Weights of a small GPT-style language model, trained from scratch on English Wikipedia.
Size: 6 heads of 64, MLP 1536 GELU, 40M parameters.
Architecture: LayerNorm before each block, learned positions, no biases in attention or MLP, tied embeddings.
Training: a variant of SOAP for these matrices, 615M tokens, 4689 steps.
Each number is 128 + 24 x the weight over its row's rms, rounded and kept within 0 to 255. Layers, rows and columns count from 0. The size above them is the row's rms in percent of the matrix's.

# layer 4 attention value, 384x384, rms 0.0437, rows 354-367, columns 96-191
size [116 117 115 111 115 118 121 117 114 114 115 118 110 112]
[[ 98  88 155  88  83 128 151 138 141 161 140 111  64 129 127 116 125 128 102 110 100 137 111 100 153 135 128 144  81 151 132 132  56 145 132 167  76 176 113 140 155 137 110 135 115 126 103 137 138 109 102 128 121  98 128 139 131 120 103  72 150 103 136 139  96 166  97  83 164  67 119  79 114 116 159 128 133 166 145 141 129 119  93  97 128 153 134 112 135 118 136 129  90 107 148 131]
 [123 131 139 164  99 126 135 123 154 108 178 165  83 130 146 137 127 152  90 136 179  83 104 172 169 154 110 170 109 100 136 155 141 112 124 118  99 149 143 124 134 129  89 117 135 157 124 131 112 123 146  88 110  63 126 119 157 122 129 130 116 127 161  92 131 114 119 118 152 109 148  99  93 188 137 123 111 166 130 142 139 120 105  98 112 107 157 118 145 110 115 124 105 113  79 125]
 [119 136 133 114 121  91 137 165  82 156 141 146 160 180 128 162  86 105 174 106 101 122 155 139 176 141 145 133 147 155 117 124 162 109 109  93 141 113 100 121 125 139 146 115 127 105 120  95 140 144 182 114 104 163 141 124  99 111 137 113 131 170 114 146 127 117 138  87 124 146 160 113 134  96 160 130 110 131 107 105 100  96 145 125  95 134 125 127 115  96 112 128 132 135 137 138]
 [152 110 122 102 146 127 127  88 105 137 157 154  79 107 129  92 104 171 114  93 136 142 120 109 118 153 127 100 148 138 140 112 133 137 157 155 121 125 105 128  99 108  96 153 168 163 159 123 111 118 126 107 161 110 173 105 102 163 123 151 117 112 154 162 106 163 135 128 109 111  91 129 120 127 112 124 142 137 151 176 107 107 126 125 104 148 170 158 134 121 141 112 133 134 113  97]
 [ 93 126 119 108 106 127 129 156 136 191 150 126 128 141 146 114 121 155  77 140 134 134  83 145  99 150 114 130 164 133 143 171 133 110 131 113 123 122 134 133  80 117  87 158 106 153 165 113 113 130 129 140 134 147  90 137 116 132 110 202 136 146 142  95 127 183 143 131 145  56 104 116 131 135 100 145 146 148 118 175 160 139 159 132 127 101 150 171 120 106 150 106 142  76 134 130]
 [173 120 115 109 116 121 126 149 116 136 156 131 149 125 106 149 109 133 120  91  96 151 109 114 105 140 126 130  83  75  96 159 129 157 121 153 108 154 117 135 106 144  84 113 143 147 184  76 164 106  73 148 111 144 119 127 107  91 100 119 158 148 119 185 119  99 108  93 111  92  98 136 169 111 108 142 129  96  76 112 137 110 131 133 149 120 149 158 115 134 136 155 103 129 128 192]
 [128 104 103 166 114 123 150 172 127 123 180 142 124 105 180  95 180 133  66 140 169 107 132 186 136 164  84 112 119 142 116 154 148  98 139 102 101 165 150 126 134 169 118 151 153 153 126 158 128 173 113 123 118 134 118 102 133 130 123 135 121 112 167 106 123 165 129  99 136 141 159 121 149 146 111 114 127 123 119 136 129 166 147 139 162 121 111 162 150 112 134 106 138  81 119 128]
 [111 108 112 159 158 159 144 133 152 119 126 128  94 146 129 149 151 162  96 152 118 113 171 100 123 123 139  91  99 132 136 107 138 179 143 130 145 146 152 129 159 157 114 111 157 106 154 131 118 116 136 143 108 104 161 122 157 134 104 158 121 140 132 126 120 122 130  83 187 115 123  79 107 141  95  79 128 115 161 150 115 129 118 100 120 140 137  92 128 106 112  95 116 112  94 142]
 [133 155 125 167 129 143  99 153  92 149 102 169 127 151 137  95  91 138 161 125 147 108 205 176 155 148 156 155 150 139 114  83 123 130 152 133 127 103 129 136 138  99 115 132 119 121 130 143 122 159 111 137 120 126  89 153 106 138 137 190  95 120 132 104 118 121 166 160 140 141 152 102  95 121 134 121 155  93 192 154 107 138 123 169 143 132 136  94 105 150 113 133 151 103 153 174]
 [143 127  92 155 111 141 117 112 117 126 148 144  75 124 119 102 119 169 142 157 134 122 117  92 162 163 142  87 123 146 143 139 126 106 113 120 103 120 178 119 161  88 132 137 113 126  96 153 110 129 123  94 113  98 133 126 136 152 115  96 131 109 124 127 140 131 146 134 161  98 153  99 146 132 105 126 124 108 174 140 132 139 130 119 100  81 141 128 148 150 142 142 125 125 127 127]
 [123 130 159 107  86 148 106 139 133 123 110 127 132 134 193 128 129 100 101 151 123 165 137 150 163 128 113 154 122 104 166 104 135 119 136 104 168 137 152 126  90 138 115 122 133 199 107  97  82 115  91 112 135 143 115  85 121 159 136 148 115 118 126 124 123 120 103 129 126 174 164 172 116  85  84 104 119 142 151  99 123 126 137 103 158 133 190 114 123 126 134 133 182 112 118 119]
 [155 123  99 144 135 133 103 105 150 141 140 128 156 105 159 117 136 131  88 119 137 149 200 147 124 112 115 151 104 115 119  78 145  99 152 133 100 151 138 158 142 140 126 105 105 184 134 133  97 115  86 115 130 124 101 110 108  99 146 152 113  97 144  97 120 109  99 126 140 137 142 153 131 129 114 189 152 143 124 102 119 120 131 132 133  81  87  89 112  92 111 105 114 127 140  88]
 [ 69 143 129 117 148 125 138 159 121 115 119 118 115 115 120 159 151 152 130 102 147 149 111 119 120 126 148 105 123 148 160 107 126 135 122 127 125  94 140 135 109  84 137 140 133 115 112 104  94  78 174 126 117 115 121 130 125 122 157 119 151  99 139  79 101  93 130 156 119 106 106 161 145  70 147 134 101 173 133 132 140 136 106 110 131 148 147 147 133 133 138  93 122 154 117 111]
 [124 130 130 140  98 128 116 124 112 106 110  88 161 107 106 106 135 135 130 125 141 117 121 121  95 169 118 107 143 164  89 126 137 111 140 138 140 109  84 111 101 160  99 114 161 164 125 129 135 127 154 105 128 125 176  78  86 168 119 115 146  99 119 139 121 112 135 147 118 137 128  99 169 124 110 122  93 131 156 155 102 147 105 120 126  99 114 132 141 146 149 109 156 157 138 103]]